Weights of a small GPT-style language model, trained from scratch on English Wikipedia.
Size: 5 heads of 64, 15.1M parameters.
Architecture: rotary positions, no biases in attention or MLP, capped logits.
Training: 293M tokens, 2237 steps.
Each number is 50 + 12 x the weight over the matrix's rms, rounded and kept within 0 to 99. Layers, rows and columns count from 0.

# down: layer 2 MLP down (transposed), 1280x320, rms 0.0833, rows 158-210, columns 128-191
# up: layer 2 MLP up, 1280x320, rms 0.093, rows 159-210, columns 128-191
down158:45 42 46 41 55 51 53 55 58 61 52 39 62 64 63 39 21 88 65 76 60 38 50 53 58 35 41 38 53 67 38 49 49 52 19 61 67 52 34 39 40 63 48 56 47 47 49 40 49 63 31 62 45 58 51 47 57 45 50 56 41 55 53 65
up159:46 31 66 63 39 51 59 59 52 70 48 61 61 49 46 57 30 50 38 46 36 69 58 54 68 53 10 45 32 41 37 53 40 41 53 43 55 42 41 48 81 56 62 27 59 62 53 60 54 42 44 64 56 35 68 52 36 53 46 25 46 48 48 60
down159:72 41 56 49 39 62 48 47 36 50 44 36 54 58 75 30 49 31 61 35 53 51 30 44 54 39 52 57 25 54 33 51 47 45 31 72 54 49 59 29 52 62 42 41 43 65 69 51 35 53 44 26 41 37 73 47 63 35 44 55 87 79 38 31
up160:54 55 50 55 56 49 46 44 43 53 49 50 56 51 48 50 46 56 59 57 46 47 53 48 42 49 53 50 65 55 52 51 45 50 53 51 59 56 52 51 42 56 47 46 48 55 56 49 54 60 53 57 47 47 41 50 50 55 45 49 54 42 46 52
down160:47 46 48 48 47 57 52 62 56 44 52 44 51 44 53 44 49 50 51 61 49 44 50 41 58 60 55 50 51 49 52 45 61 55 54 52 51 51 47 45 52 43 52 52 47 46 51 52 49 55 57 55 50 54 48 49 53 47 53 46 50 53 54 50
up161:53 52 56 40 57 64 43 49 28 46 66 46 66 54 70 48 43 53 35 55 62 56 52 50 30 22 78 36 49 67 36 28 44 49 22 55 61 71 50 54 61 39 60 42 37 51 77 50 80 61 49 52 54 63 60 44 55 59 63 34 56 64 60 61
down161:60 75 64 34 40 26 53 44 38 63 44 52 71 43 46 45 44 57 39 55 47 37 60 50 58 55 58 48 45 24 54 42 63 64 43 51 36 59 44 62 48 49 45 48 38 46 42 50 43 55 68 48 68 54 65 61 56 29 38 60 40 62 28 43
up162:37 45 47 44 57 50 50 60 38 51 66 51 52 39 42 34 39 55 53 46 55 44 62 65 54 44 45 71 49 57 52 45 52 38 29 39 49 48 28 65 55 64 50 52 57 31 31 46 71 53 52 44 54 51 47 57 63 39 59 63 30 60 61 54
down162:31 47 59 55 76 59 54 69 49 79 32 31 42 61 52 54 49 36 48 52 49 52 44 66 56 35 50 47 51 51 38 62 52 54 51 54 39 41 34 45 47 56 29 38 57 63 60 54 56 49 59 57 56 48 39 49 58 34 55 45 46 29 30 54
up163:50 77 68 33 42 56 56 57 62 60 49 75 55 72 33 49 33 46 47 58 54 61 26 40 48 69 55 70 39 35 45 51 51 49 50 32 40 60 47 58 76 57 74 55 52 41 54 30 43 51 54 65 53 61 40 22 38 63 66 65 66 61 55 61
down163:45 64 59 47 61 56 46 51 52 81 74 43 37 62 47 45 49 52 76 59 66 60 57 44 67 62 48 43 52 36 45 29 27 43 64 70 41 39 48 51 33 35 74 50 66 51 00 24 41 32 51 59 25 70 26 11 50 57 67 57 60 34 37 41
up164:40 67 45 43 56 60 48 39 29 51 53 58 60 72 35 44 52 59 43 39 59 47 44 55 55 74 65 62 51 61 54 58 35 49 49 57 57 47 37 53 40 65 35 27 51 19 46 85 56 39 41 54 54 75 61 55 50 37 61 47 49 64 67 39
down164:41 51 52 45 19 53 65 40 39 67 28 54 52 45 61 40 76 45 64 29 23 38 44 70 49 47 50 44 41 39 27 40 57 48 53 47 79 55 75 59 55 54 44 54 41 67 42 45 47 38 50 57 59 33 49 59 47 52 72 45 65 32 43 64
up165:48 60 46 57 49 71 36 70 51 56 62 51 51 55 53 61 57 22 47 44 46 62 57 53 54 71 41 62 45 50 47 42 60 54 70 52 57 62 51 38 65 61 53 41 33 51 62 54 60 56 47 61 46 53 54 43 42 53 23 58 56 45 46 51
down165:33 36 53 44 52 44 46 54 57 51 42 49 55 59 56 54 47 44 47 56 70 52 33 60 34 41 43 52 55 49 63 45 72 45 55 38 48 33 60 35 50 49 48 62 49 51 47 70 35 47 49 72 39 32 52 48 35 52 56 58 75 40 53 42
up166:50 42 57 38 55 71 66 34 70 50 27 55 39 58 59 71 61 50 43 53 74 73 54 61 50 33 19 55 53 59 71 56 31 71 34 50 62 36 45 56 55 41 41 32 69 16 28 41 64 50 43 40 26 33 38 57 41 39 61 55 75 64 35 69
down166:25 55 71 29 44 84 35 48 40 82 34 55 38 49 45 46 61 37 49 56 47 86 60 57 44 41 71 51 77 63 56 68 39 51 44 44 74 55 76 73 59 43 42 32 70 65 21 42 56 50 43 34 55 57 59 60 25 48 55 80 99 59 56 53
up167:56 27 49 52 48 48 45 63 43 46 48 62 43 62 41 74 53 47 60 36 44 30 59 54 61 60 83 31 21 44 42 50 37 54 42 44 48 64 50 49 43 50 48 46 61 46 39 40 31 46 53 33 46 56 57 45 59 65 29 72 37 71 28 47
down167:56 45 43 47 50 48 37 62 45 49 58 31 54 37 47 37 61 44 55 50 68 56 43 56 52 79 57 50 63 38 78 50 43 67 46 58 33 53 40 44 61 53 57 49 46 42 18 54 60 52 25 47 67 55 37 62 41 47 40 63 63 48 44 35
up168:47 36 36 50 56 41 61 34 59 40 66 61 50 23 59 46 52 48 55 48 43 50 32 40 29 45 45 38 61 45 59 64 41 56 33 62 64 46 66 36 26 46 40 48 28 49 61 64 44 50 53 62 49 36 38 45 44 47 80 37 53 34 57 56
down168:44 54 51 61 55 46 56 53 50 46 42 41 33 42 64 48 49 35 47 43 47 35 33 40 41 54 39 51 51 62 49 47 64 36 32 43 54 46 51 31 20 41 63 48 37 36 63 48 37 64 31 48 58 46 43 34 45 57 57 41 56 53 35 50
up169:30 34 43 30 52 41 63 46 51 76 44 50 51 54 33 66 32 59 74 67 57 59 53 50 55 39 19 60 53 43 52 60 45 55 47 42 50 68 66 43 31 24 57 44 45 64 36 32 55 54 49 59 16 50 52 77 53 57 46 44 37 46 41 53
down169:45 87 65 48 54 42 56 60 60 41 35 45 52 73 58 41 46 35 56 60 61 46 57 27 49 69 56 38 47 70 35 39 37 72 46 49 63 42 47 39 53 46 48 54 56 37 59 40 60 66 26 53 46 62 18 31 53 56 58 66 52 37 57 32
up170:41 43 63 62 60 38 40 46 57 62 53 54 50 84 32 52 37 62 46 63 44 31 44 70 21 39 54 32 38 43 54 53 54 40 49 28 50 57 45 49 58 59 36 48 47 48 52 59 38 47 47 39 46 38 60 58 28 34 58 46 55 55 81 69
down170:58 55 51 45 22 41 35 49 53 44 46 41 62 61 59 54 39 54 53 59 59 27 37 69 51 47 61 46 56 23 21 60 42 55 37 36 52 43 51 43 50 38 77 60 22 51 53 51 50 40 40 32 49 45 66 56 44 53 56 49 76 50 62 53
up171:70 42 31 30 59 45 71 84 63 42 31 46 51 43 32 41 32 54 59 40 39 51 36 25 36 58 40 33 59 62 62 57 46 56 54 59 55 59 70 54 53 45 52 38 57 43 46 31 56 34 56 35 57 32 49 52 40 61 54 57 50 47 66 33
down171:43 41 35 70 62 32 43 50 43 57 54 42 56 54 52 27 58 38 37 40 48 53 81 27 49 49 56 17 40 61 46 63 47 31 55 44 58 40 47 47 68 63 47 37 54 27 62 67 52 78 45 53 51 41 58 55 77 64 56 55 56 53 69 59
up172:55 50 73 49 63 42 71 16 27 40 67 25 40 49 47 30 71 56 45 58 34 35 38 54 52 44 44 36 41 23 42 51 44 37 81 69 55 50 47 65 50 47 52 42 64 40 66 58 44 67 74 34 51 51 62 55 65 36 73 48 37 58 47 79
down172:62 47 32 48 11 61 57 37 43 44 46 79 26 58 55 30 60 29 48 72 56 52 53 49 55 45 75 34 55 34 52 66 47 47 23 66 60 61 55 75 42 48 60 73 63 61 48 51 49 38 39 30 42 39 84 66 57 53 59 62 56 60 55 52
up173:40 52 67 47 60 40 40 46 59 52 48 57 43 63 51 49 37 49 28 48 59 33 50 62 56 51 43 43 50 66 62 43 65 49 39 57 47 53 39 58 56 53 60 38 39 35 54 48 58 52 47 46 50 42 42 51 42 53 48 58 33 74 55 54
down173:58 51 43 48 49 85 43 53 59 50 38 55 48 27 38 47 56 46 58 57 44 49 58 55 41 48 53 38 53 48 42 53 44 29 59 47 50 52 43 53 55 51 52 65 52 65 26 14 38 53 66 67 51 42 57 42 38 46 45 55 53 59 56 52
up174:43 41 64 50 61 30 76 42 44 52 42 54 47 52 43 53 57 48 59 57 54 43 54 47 37 71 37 47 76 56 58 66 35 54 65 31 45 53 43 57 60 52 41 44 70 49 58 39 51 57 30 34 32 53 40 51 45 71 30 43 48 59 55 65
down174:38 66 66 39 59 53 55 55 64 59 56 56 39 40 44 52 52 69 46 36 53 24 69 39 54 36 35 41 47 34 41 53 68 76 70 45 50 46 50 73 51 45 52 34 45 36 76 46 41 59 48 46 40 48 63 44 66 61 28 59 54 44 40 43
up175:44 50 61 29 60 40 39 51 61 57 50 37 71 48 47 53 64 71 47 60 67 52 62 54 47 54 55 36 39 52 47 44 49 62 48 68 45 67 53 52 49 56 59 59 57 44 61 39 66 50 52 55 38 50 36 44 64 48 62 34 45 35 43 55
down175:34 68 49 32 44 59 56 62 52 48 50 51 35 35 39 55 55 56 60 52 49 60 45 43 54 42 53 55 76 58 48 46 54 31 36 32 66 41 47 39 65 45 49 39 62 43 45 54 51 55 21 45 60 43 44 62 25 59 50 72 99 55 46 39
up176:58 57 43 32 45 51 54 39 47 75 36 44 50 41 38 49 38 62 50 50 38 60 44 77 41 56 45 52 61 60 49 58 42 41 57 49 29 42 40 69 47 40 44 62 52 62 32 55 39 41 28 68 49 43 16 27 53 38 70 52 52 39 40 57
down176:59 51 39 58 50 42 44 28 49 77 73 55 69 55 50 38 53 46 60 48 37 53 62 47 58 72 47 39 52 45 49 53 57 51 58 35 50 40 48 37 56 38 36 66 53 49 32 45 48 56 64 66 59 42 39 52 32 49 50 46 52 40 54 52
up177:66 38 60 42 68 42 68 71 51 58 55 65 47 50 36 49 39 55 35 31 58 63 48 54 60 45 32 44 33 52 50 66 44 52 40 39 60 62 52 49 53 41 50 56 66 22 37 36 56 48 67 62 32 61 40 44 68 50 36 64 30 65 46 49
down177:78 61 74 25 50 53 59 61 52 65 44 76 33 57 46 49 54 43 75 51 53 59 44 41 58 32 15 40 48 58 53 56 63 52 80 53 40 55 50 63 43 34 45 45 56 73 49 46 42 61 41 53 53 16 61 47 37 64 53 59 70 42 42 41
up178:39 44 43 45 55 54 40 46 36 61 45 67 44 49 54 58 35 56 59 21 61 42 59 68 40 48 37 61 41 58 40 45 44 39 40 53 53 68 54 77 44 43 54 52 57 41 58 50 41 52 59 44 41 41 42 48 63 60 49 48 53 65 63 43
down178:56 42 58 57 51 47 68 54 52 63 56 50 60 78 46 53 52 59 39 56 35 61 49 22 52 40 60 39 46 69 48 42 79 33 49 55 53 26 61 34 30 58 53 37 68 51 70 47 56 44 59 60 61 40 42 50 39 59 71 42 59 45 42 42
up179:61 61 32 43 47 38 55 40 47 51 35 33 55 45 44 59 40 51 57 47 29 60 55 46 49 62 43 34 50 40 45 43 50 48 55 57 42 56 44 46 47 57 63 28 44 51 42 34 56 54 63 48 29 46 61 32 52 66 32 36 46 67 51 37
down179:29 43 51 62 34 43 71 56 55 63 61 54 55 53 61 37 43 35 24 53 64 75 44 42 50 41 49 37 60 55 36 54 37 37 48 43 41 42 37 37 37 48 87 20 53 39 41 54 38 20 50 57 32 69 70 44 30 44 55 54 55 45 65 49
up180:79 43 36 48 39 39 38 45 47 54 59 42 28 52 53 46 40 52 40 34 39 58 49 48 61 40 26 44 23 66 73 51 60 65 55 50 60 69 63 58 39 38 55 39 50 53 37 39 39 45 50 49 56 34 54 44 64 50 46 58 51 50 67 49
down180:62 26 49 49 44 42 51 38 50 58 50 43 45 39 42 51 39 29 59 34 45 61 44 46 61 29 43 27 23 56 39 45 46 52 42 45 35 63 47 58 16 62 57 57 54 53 27 66 56 58 48 29 59 50 61 34 47 58 40 38 69 43 60 50
up181:45 40 37 51 54 44 28 57 52 47 44 72 41 43 43 66 40 45 58 48 61 33 53 83 48 49 49 40 52 56 67 51 64 52 35 43 36 44 40 68 28 37 65 51 61 39 44 52 55 52 38 28 44 25 18 44 48 61 44 40 48 51 42 50
down181:42 54 48 55 36 62 32 37 32 59 52 80 61 57 35 57 73 66 50 56 42 77 81 37 64 50 64 59 36 50 46 41 49 38 47 64 48 63 53 44 53 63 64 55 69 64 38 28 78 54 46 59 38 45 42 41 53 34 34 49 55 69 48 63
up182:63 39 49 43 31 41 53 37 80 00 64 52 69 64 58 48 63 32 26 48 41 75 33 57 38 56 55 43 68 48 57 79 49 64 60 35 42 51 60 45 59 15 43 57 79 18 46 38 55 40 89 48 54 37 80 57 56 53 27 30 61 47 47 35
down182:25 54 33 52 38 46 56 33 47 49 50 70 53 57 67 48 47 43 41 57 63 65 45 37 27 26 53 55 25 59 56 48 39 55 38 46 34 51 65 44 59 18 55 39 51 49 52 38 57 58 36 37 56 48 44 55 42 58 66 47 38 51 59 31
up183:47 59 48 41 61 27 53 57 65 45 48 76 39 40 33 40 55 57 66 59 68 55 43 42 51 66 53 36 48 49 37 63 43 64 53 53 43 53 46 50 44 45 49 36 84 43 58 40 49 51 51 34 29 46 53 60 45 57 64 58 30 72 54 38
down183:65 71 46 33 32 50 52 48 49 66 61 56 37 52 71 77 65 58 53 51 50 32 45 38 47 58 64 50 61 48 52 42 44 52 67 60 38 60 43 53 45 46 65 58 60 37 49 45 51 39 47 67 78 68 40 52 46 35 67 48 71 48 55 58
up184:54 33 54 64 61 35 52 68 41 37 55 39 46 57 41 66 52 48 57 50 46 48 52 26 54 65 43 54 70 39 45 50 59 53 45 44 44 44 58 35 41 50 51 58 43 68 38 54 50 62 54 61 45 54 50 55 38 48 35 33 36 43 26 73
down184:40 47 51 50 59 52 74 62 37 56 35 38 34 42 61 38 64 58 42 37 65 57 52 36 52 43 44 39 55 35 56 48 63 40 49 61 53 56 55 56 24 59 43 75 48 49 48 61 50 46 29 36 57 56 44 54 53 50 46 50 40 48 52 43
up185:47 59 32 71 36 45 44 30 67 49 56 55 23 44 66 59 47 40 66 50 54 48 55 55 52 72 41 76 49 65 46 49 37 53 51 53 61 66 39 40 38 50 58 41 50 25 39 67 52 63 67 56 22 18 64 33 32 45 42 60 47 61 67 46
down185:42 46 31 31 55 55 48 44 31 59 64 43 57 57 47 42 64 39 45 46 54 41 42 50 48 43 66 52 31 38 34 50 53 59 80 51 45 37 72 31 50 63 53 41 59 54 51 58 64 55 50 62 49 42 46 43 42 70 44 48 91 36 52 48
up186:56 74 46 60 64 41 63 23 54 59 58 54 73 33 47 52 41 45 75 55 40 42 62 51 54 48 34 54 76 62 40 62 52 43 40 56 66 60 56 53 76 52 59 49 44 52 49 39 58 55 61 48 56 50 47 49 27 37 83 27 45 45 43 39
down186:29 47 30 65 31 39 67 60 54 50 47 47 62 47 58 64 42 32 56 44 45 43 41 56 66 54 64 41 50 46 70 36 31 35 58 56 40 61 43 44 21 55 49 34 45 56 69 58 44 61 36 52 21 44 44 53 57 64 55 67 73 47 55 34
up187:32 29 72 60 53 47 54 53 52 44 71 65 61 79 45 65 38 51 47 53 61 69 58 52 55 57 28 56 47 35 56 49 52 56 35 47 52 55 53 59 42 50 59 40 50 49 43 43 64 48 45 52 32 66 30 46 40 64 51 54 54 71 55 54
down187:47 52 67 61 59 35 59 54 35 42 35 49 60 46 40 34 44 60 56 35 48 59 45 42 49 49 55 46 63 55 58 44 46 64 59 57 52 42 49 54 57 57 25 41 32 46 59 52 46 38 24 54 61 49 30 51 52 55 55 72 99 35 62 49
up188:49 55 49 53 45 71 44 52 53 42 68 50 55 46 71 43 35 53 43 42 32 68 67 54 53 70 48 35 42 54 53 55 53 46 83 41 56 24 42 44 55 64 53 58 17 43 48 46 55 57 48 63 50 21 57 34 49 53 52 47 38 38 38 50
down188:65 62 61 50 26 72 51 60 63 59 60 70 72 61 59 40 46 56 46 46 64 40 58 40 43 42 65 29 60 47 49 55 58 48 30 52 35 26 59 50 57 63 43 53 55 59 44 54 48 55 65 32 63 69 46 52 47 42 51 41 57 62 53 53
up189:54 46 29 53 70 39 51 16 49 45 58 28 59 64 62 51 28 33 48 46 53 54 61 43 67 64 48 30 51 60 60 58 50 47 44 61 47 40 62 60 32 50 30 40 39 27 48 56 32 58 43 60 16 65 53 47 27 36 68 38 58 49 70 52
down189:32 53 42 44 49 52 47 57 61 50 56 64 32 46 51 50 55 71 61 61 81 34 47 43 48 25 36 75 41 40 44 54 53 38 50 53 45 24 55 62 64 25 39 60 65 58 63 46 48 35 29 46 45 26 37 42 46 55 36 57 71 50 71 50
up190:50 62 40 42 78 42 50 43 44 49 63 67 57 55 54 38 54 76 49 54 67 77 54 58 62 49 20 45 65 64 54 37 49 69 57 54 58 32 45 38 44 67 53 30 39 33 62 55 71 59 57 48 63 53 45 50 73 57 70 36 38 37 47 44
down190:51 49 51 52 45 32 52 51 66 56 58 45 66 37 38 37 47 51 67 66 61 41 40 60 49 52 51 45 73 53 51 41 55 41 25 51 20 21 08 50 47 29 36 41 68 51 48 52 45 56 85 30 40 48 28 55 25 60 35 37 51 51 37 63
up191:42 47 36 43 53 53 44 40 63 50 60 72 44 57 55 66 69 63 51 25 26 58 51 53 29 57 37 45 56 49 56 68 43 43 48 40 42 43 28 55 43 45 56 36 47 45 32 59 52 45 53 52 49 47 45 42 49 58 42 50 53 44 65 45
down191:54 59 33 47 29 62 71 52 40 30 39 52 60 50 44 39 76 45 38 68 71 42 58 55 40 41 51 49 63 46 36 51 44 38 53 29 53 75 47 35 56 37 50 38 48 56 26 32 53 46 42 39 59 50 47 41 61 44 55 62 50 38 51 63
up192:78 40 51 48 65 55 57 43 54 55 31 45 47 46 44 50 38 54 39 48 50 40 42 49 47 49 47 50 54 42 42 49 46 56 57 70 49 45 55 57 70 46 41 52 38 58 44 26 57 48 37 65 52 49 60 47 40 42 60 47 59 55 50 49
down192:54 48 48 43 49 37 50 50 52 33 38 12 64 50 52 45 62 56 50 65 59 62 46 60 57 34 68 55 51 45 41 53 41 50 40 36 50 58 61 56 67 49 64 56 47 60 52 44 50 49 46 67 56 41 58 50 60 52 59 40 45 52 63 59
up193:52 79 67 55 35 60 46 52 70 53 59 48 55 41 45 49 62 61 71 49 67 51 66 62 41 50 45 56 44 53 27 44 69 32 31 57 58 43 63 43 65 45 30 48 53 60 51 33 51 58 60 63 41 47 42 47 33 43 75 30 53 45 47 62
down193:47 69 42 35 60 44 54 52 38 45 59 42 42 48 50 42 40 56 49 52 35 52 51 16 32 47 56 34 41 37 35 43 70 47 33 64 35 35 64 41 49 56 32 65 60 55 52 51 33 67 47 26 61 55 70 59 60 67 44 39 43 60 48 19
up194:62 28 57 56 39 53 45 47 28 41 41 44 66 53 34 62 37 72 39 56 49 55 51 76 50 43 65 26 52 61 52 52 59 48 48 43 61 22 55 58 27 66 51 42 49 31 72 52 53 58 46 28 45 46 52 60 41 65 69 73 43 35 56 47
down194:62 33 40 29 43 42 37 34 66 44 45 43 46 36 63 51 57 53 35 32 87 51 39 69 53 32 53 37 56 51 46 51 60 37 52 41 47 51 55 56 35 26 66 38 55 47 44 30 78 32 51 33 56 81 74 45 53 34 58 42 74 67 58 42
up195:64 71 32 50 67 51 75 40 65 22 42 31 46 53 65 30 42 44 27 78 46 51 53 44 58 59 42 44 50 45 40 46 45 40 66 51 39 28 39 58 41 47 48 32 53 56 46 59 54 53 58 47 38 45 46 52 52 51 46 65 51 42 26 48
down195:35 48 50 58 40 54 40 74 51 62 52 51 66 65 48 66 60 42 61 49 60 56 55 55 54 55 41 69 48 56 48 37 36 43 27 55 33 70 56 39 63 45 39 25 52 62 47 40 70 44 52 19 49 36 38 33 62 59 54 55 39 57 72 47
up196:42 35 58 52 39 55 56 52 51 49 44 51 44 46 40 67 33 41 39 55 53 38 45 63 48 40 54 53 46 50 65 43 52 35 38 71 51 52 58 47 54 49 62 51 70 37 49 32 68 48 44 49 50 45 73 42 28 48 34 48 48 56 30 39
down196:54 40 48 52 42 43 74 32 40 54 45 46 46 41 54 58 51 41 42 54 54 57 44 38 57 44 46 57 62 57 55 55 46 55 61 46 49 37 52 42 49 74 48 56 49 53 68 35 57 42 41 72 53 42 60 55 55 37 60 48 74 43 52 67
up197:47 44 48 42 24 43 70 49 63 36 65 58 81 46 35 37 55 41 56 25 39 40 34 58 56 61 63 51 48 63 30 83 38 65 37 56 63 43 34 49 67 60 46 47 64 50 45 66 51 47 61 54 42 46 38 57 34 29 50 61 36 37 26 50
down197:47 42 54 26 48 60 62 46 43 62 42 54 52 55 56 56 57 44 50 40 64 51 46 28 43 53 55 45 49 39 56 84 62 48 63 51 53 39 78 35 36 51 49 51 28 74 43 47 41 57 47 45 58 46 48 54 61 26 43 34 46 59 61 36
up198:54 61 71 52 73 56 32 54 67 43 42 53 41 62 40 59 50 29 79 72 57 48 51 53 62 44 22 46 58 49 44 58 49 53 46 57 51 32 56 60 56 39 61 64 38 63 49 46 54 64 51 68 57 21 60 18 31 44 51 61 39 40 71 57
down198:59 46 59 50 52 57 61 26 31 44 54 28 55 48 33 34 62 45 69 54 47 43 67 58 55 36 40 40 54 40 54 47 58 51 33 47 35 42 64 63 61 51 63 69 45 64 36 46 42 63 35 64 62 46 44 60 36 32 57 56 21 46 61 37
up199:54 74 41 54 45 54 53 53 40 61 70 51 66 50 56 36 56 44 43 59 76 51 37 51 37 56 61 43 43 61 57 35 46 54 44 55 44 41 39 42 52 36 45 36 44 44 42 53 41 42 31 41 46 51 59 62 33 33 40 49 51 57 38 48
down199:57 55 47 53 39 55 46 34 47 48 56 63 51 42 56 42 76 44 52 67 75 45 53 37 66 61 30 47 37 40 26 45 49 58 59 52 46 38 33 51 33 41 70 47 42 46 62 76 46 58 55 45 51 51 41 64 47 39 48 33 42 54 41 52
up200:48 56 50 32 54 70 49 41 43 59 42 51 57 49 52 47 48 40 47 52 50 34 41 57 50 68 45 57 32 36 54 45 48 79 37 62 64 50 60 54 48 25 46 34 38 40 45 39 43 45 71 49 62 59 41 48 46 61 53 35 64 47 29 58
down200:60 40 34 55 54 44 32 46 48 63 21 63 64 53 60 39 57 38 52 25 53 54 39 56 50 64 39 75 62 38 51 50 46 58 56 54 41 62 46 46 50 53 48 46 69 65 49 65 53 46 21 73 53 51 55 24 58 53 32 62 62 45 38 52
up201:73 55 58 44 53 30 40 56 56 55 52 61 51 80 29 44 51 40 26 50 26 39 35 46 39 62 54 48 41 55 15 57 41 41 42 50 52 35 69 00 28 35 35 51 60 31 60 56 55 57 47 67 51 43 51 59 42 61 73 48 49 71 44 71
down201:65 60 51 38 49 69 44 70 46 45 24 53 30 52 39 71 43 23 66 41 42 35 42 35 76 63 43 62 62 52 63 62 41 59 50 57 43 54 50 34 71 40 69 37 58 48 47 36 77 40 47 40 33 46 65 64 24 86 74 35 51 44 43 47
up202:68 39 40 55 42 56 29 58 48 68 51 46 54 38 46 56 34 34 52 54 45 38 47 75 43 36 64 30 56 71 49 37 64 54 57 58 57 62 55 67 63 63 42 68 44 35 61 59 49 31 45 51 60 51 41 42 55 55 54 47 65 70 53 77
down202:52 61 34 69 61 50 51 63 52 61 29 53 83 47 66 50 58 53 65 42 78 61 46 45 32 43 40 38 42 37 51 42 46 31 57 47 45 71 38 43 48 78 33 39 51 63 64 43 54 32 48 49 59 58 63 35 75 44 13 41 58 53 63 48
up203:66 52 62 43 86 67 47 50 52 46 35 38 42 43 55 61 32 45 54 71 51 47 65 36 38 81 56 58 37 53 68 57 34 49 43 56 42 52 40 53 45 36 54 62 71 38 32 74 57 52 31 24 52 62 32 63 29 50 73 55 54 35 43 43
down203:40 52 45 60 45 49 27 54 49 35 54 38 39 66 46 36 62 73 55 56 47 34 32 57 54 54 54 48 61 60 31 49 44 60 59 63 60 54 53 52 58 44 48 29 43 42 45 39 45 27 49 51 59 50 57 42 57 43 61 46 80 28 48 56
up204:52 64 56 61 36 33 52 55 66 49 69 57 55 37 39 69 27 51 38 38 47 59 48 23 63 69 66 39 59 37 52 57 48 40 34 50 56 36 42 38 64 51 37 61 59 28 49 30 49 54 54 64 82 43 32 46 44 43 54 47 45 47 48 48
down204:61 54 46 53 47 50 48 58 45 51 46 61 64 53 73 38 50 58 38 36 53 31 49 41 50 48 35 60 45 49 47 37 55 43 41 34 37 46 45 53 38 39 63 51 50 63 99 54 43 34 35 48 33 52 52 44 40 24 47 48 99 53 55 48
up205:67 37 46 60 40 45 44 45 58 37 40 48 56 47 70 52 51 42 61 60 58 61 47 54 72 50 45 54 40 52 64 73 41 54 63 58 54 50 46 38 32 54 42 40 53 46 47 32 51 43 61 48 58 44 59 37 75 61 39 55 12 69 54 42
down205:49 58 41 33 49 91 36 49 60 37 51 67 25 38 63 30 36 62 50 40 54 58 53 21 40 44 33 45 50 58 53 42 68 81 38 64 39 51 53 77 59 24 44 42 64 65 62 38 57 51 42 16 52 47 34 57 50 47 42 20 36 39 53 49
up206:66 64 63 65 46 47 43 49 49 42 49 52 41 61 39 50 34 44 49 62 63 47 60 42 55 62 28 43 69 60 49 60 44 56 52 39 46 33 62 51 47 45 68 33 31 60 60 50 43 30 56 26 43 73 55 68 55 64 41 51 38 54 43 17
down206:52 55 53 48 22 39 51 75 41 77 52 32 39 66 59 53 53 55 32 51 47 51 55 54 60 47 48 46 44 30 32 36 31 65 53 48 56 57 47 52 60 49 53 46 50 19 58 55 50 46 57 47 54 33 26 16 41 44 60 72 40 61 45 20
up207:51 58 56 60 40 69 65 42 53 56 31 55 48 59 49 20 55 42 57 39 58 51 42 80 57 40 44 56 38 38 38 47 56 52 38 72 74 63 81 48 65 49 59 32 48 41 51 53 69 36 66 51 77 49 52 57 34 55 51 69 57 90 35 75
down207:61 52 44 41 38 32 45 53 46 55 43 58 61 51 60 65 33 57 46 53 68 52 49 31 47 42 51 53 45 42 46 32 74 48 45 49 56 42 48 30 44 55 55 62 45 63 46 54 49 31 28 50 65 58 41 59 51 42 47 51 55 56 59 61
up208:58 57 45 63 49 33 68 54 45 59 53 48 40 51 45 63 45 60 40 39 57 44 40 42 49 51 62 44 42 52 62 15 50 57 46 41 23 35 44 65 46 51 50 52 47 40 46 40 52 38 53 71 45 67 38 38 31 63 28 45 41 54 39 37
down208:69 52 52 53 42 37 22 30 59 57 46 40 38 50 46 30 60 23 33 65 84 49 32 37 55 41 53 50 54 43 66 25 40 43 44 47 53 57 44 39 53 47 53 49 66 27 31 49 47 44 44 54 51 27 75 51 60 60 56 63 51 50 61 70
up209:55 41 65 50 50 44 45 60 36 58 38 47 31 46 76 47 62 52 55 62 32 54 45 50 52 44 57 71 48 44 44 55 42 60 49 37 44 46 56 53 68 47 71 53 75 49 55 78 51 56 21 58 53 44 38 55 56 81 69 48 51 48 31 53
down209:49 34 64 56 41 42 48 57 44 50 53 28 66 43 49 61 44 54 43 57 70 41 44 46 38 57 71 66 43 49 42 54 35 47 52 75 49 61 57 48 58 56 45 49 53 51 44 65 70 59 50 58 75 42 47 42 79 40 63 54 40 51 58 56
up210:47 44 45 48 73 59 24 48 48 52 45 51 38 59 66 60 41 42 55 28 73 39 56 38 53 52 53 37 45 44 41 32 43 39 38 36 55 40 43 53 55 40 51 54 50 60 52 53 63 55 59 55 59 20 42 49 56 50 45 56 33 45 42 66
down210:74 49 45 45 62 51 44 60 67 61 22 54 76 41 33 63 71 52 54 41 39 75 25 31 70 40 45 65 54 50 60 56 28 56 40 52 71 52 57 56 43 51 62 75 40 67 31 36 47 55 22 40 55 65 52 68 52 39 43 75 43 60 63 53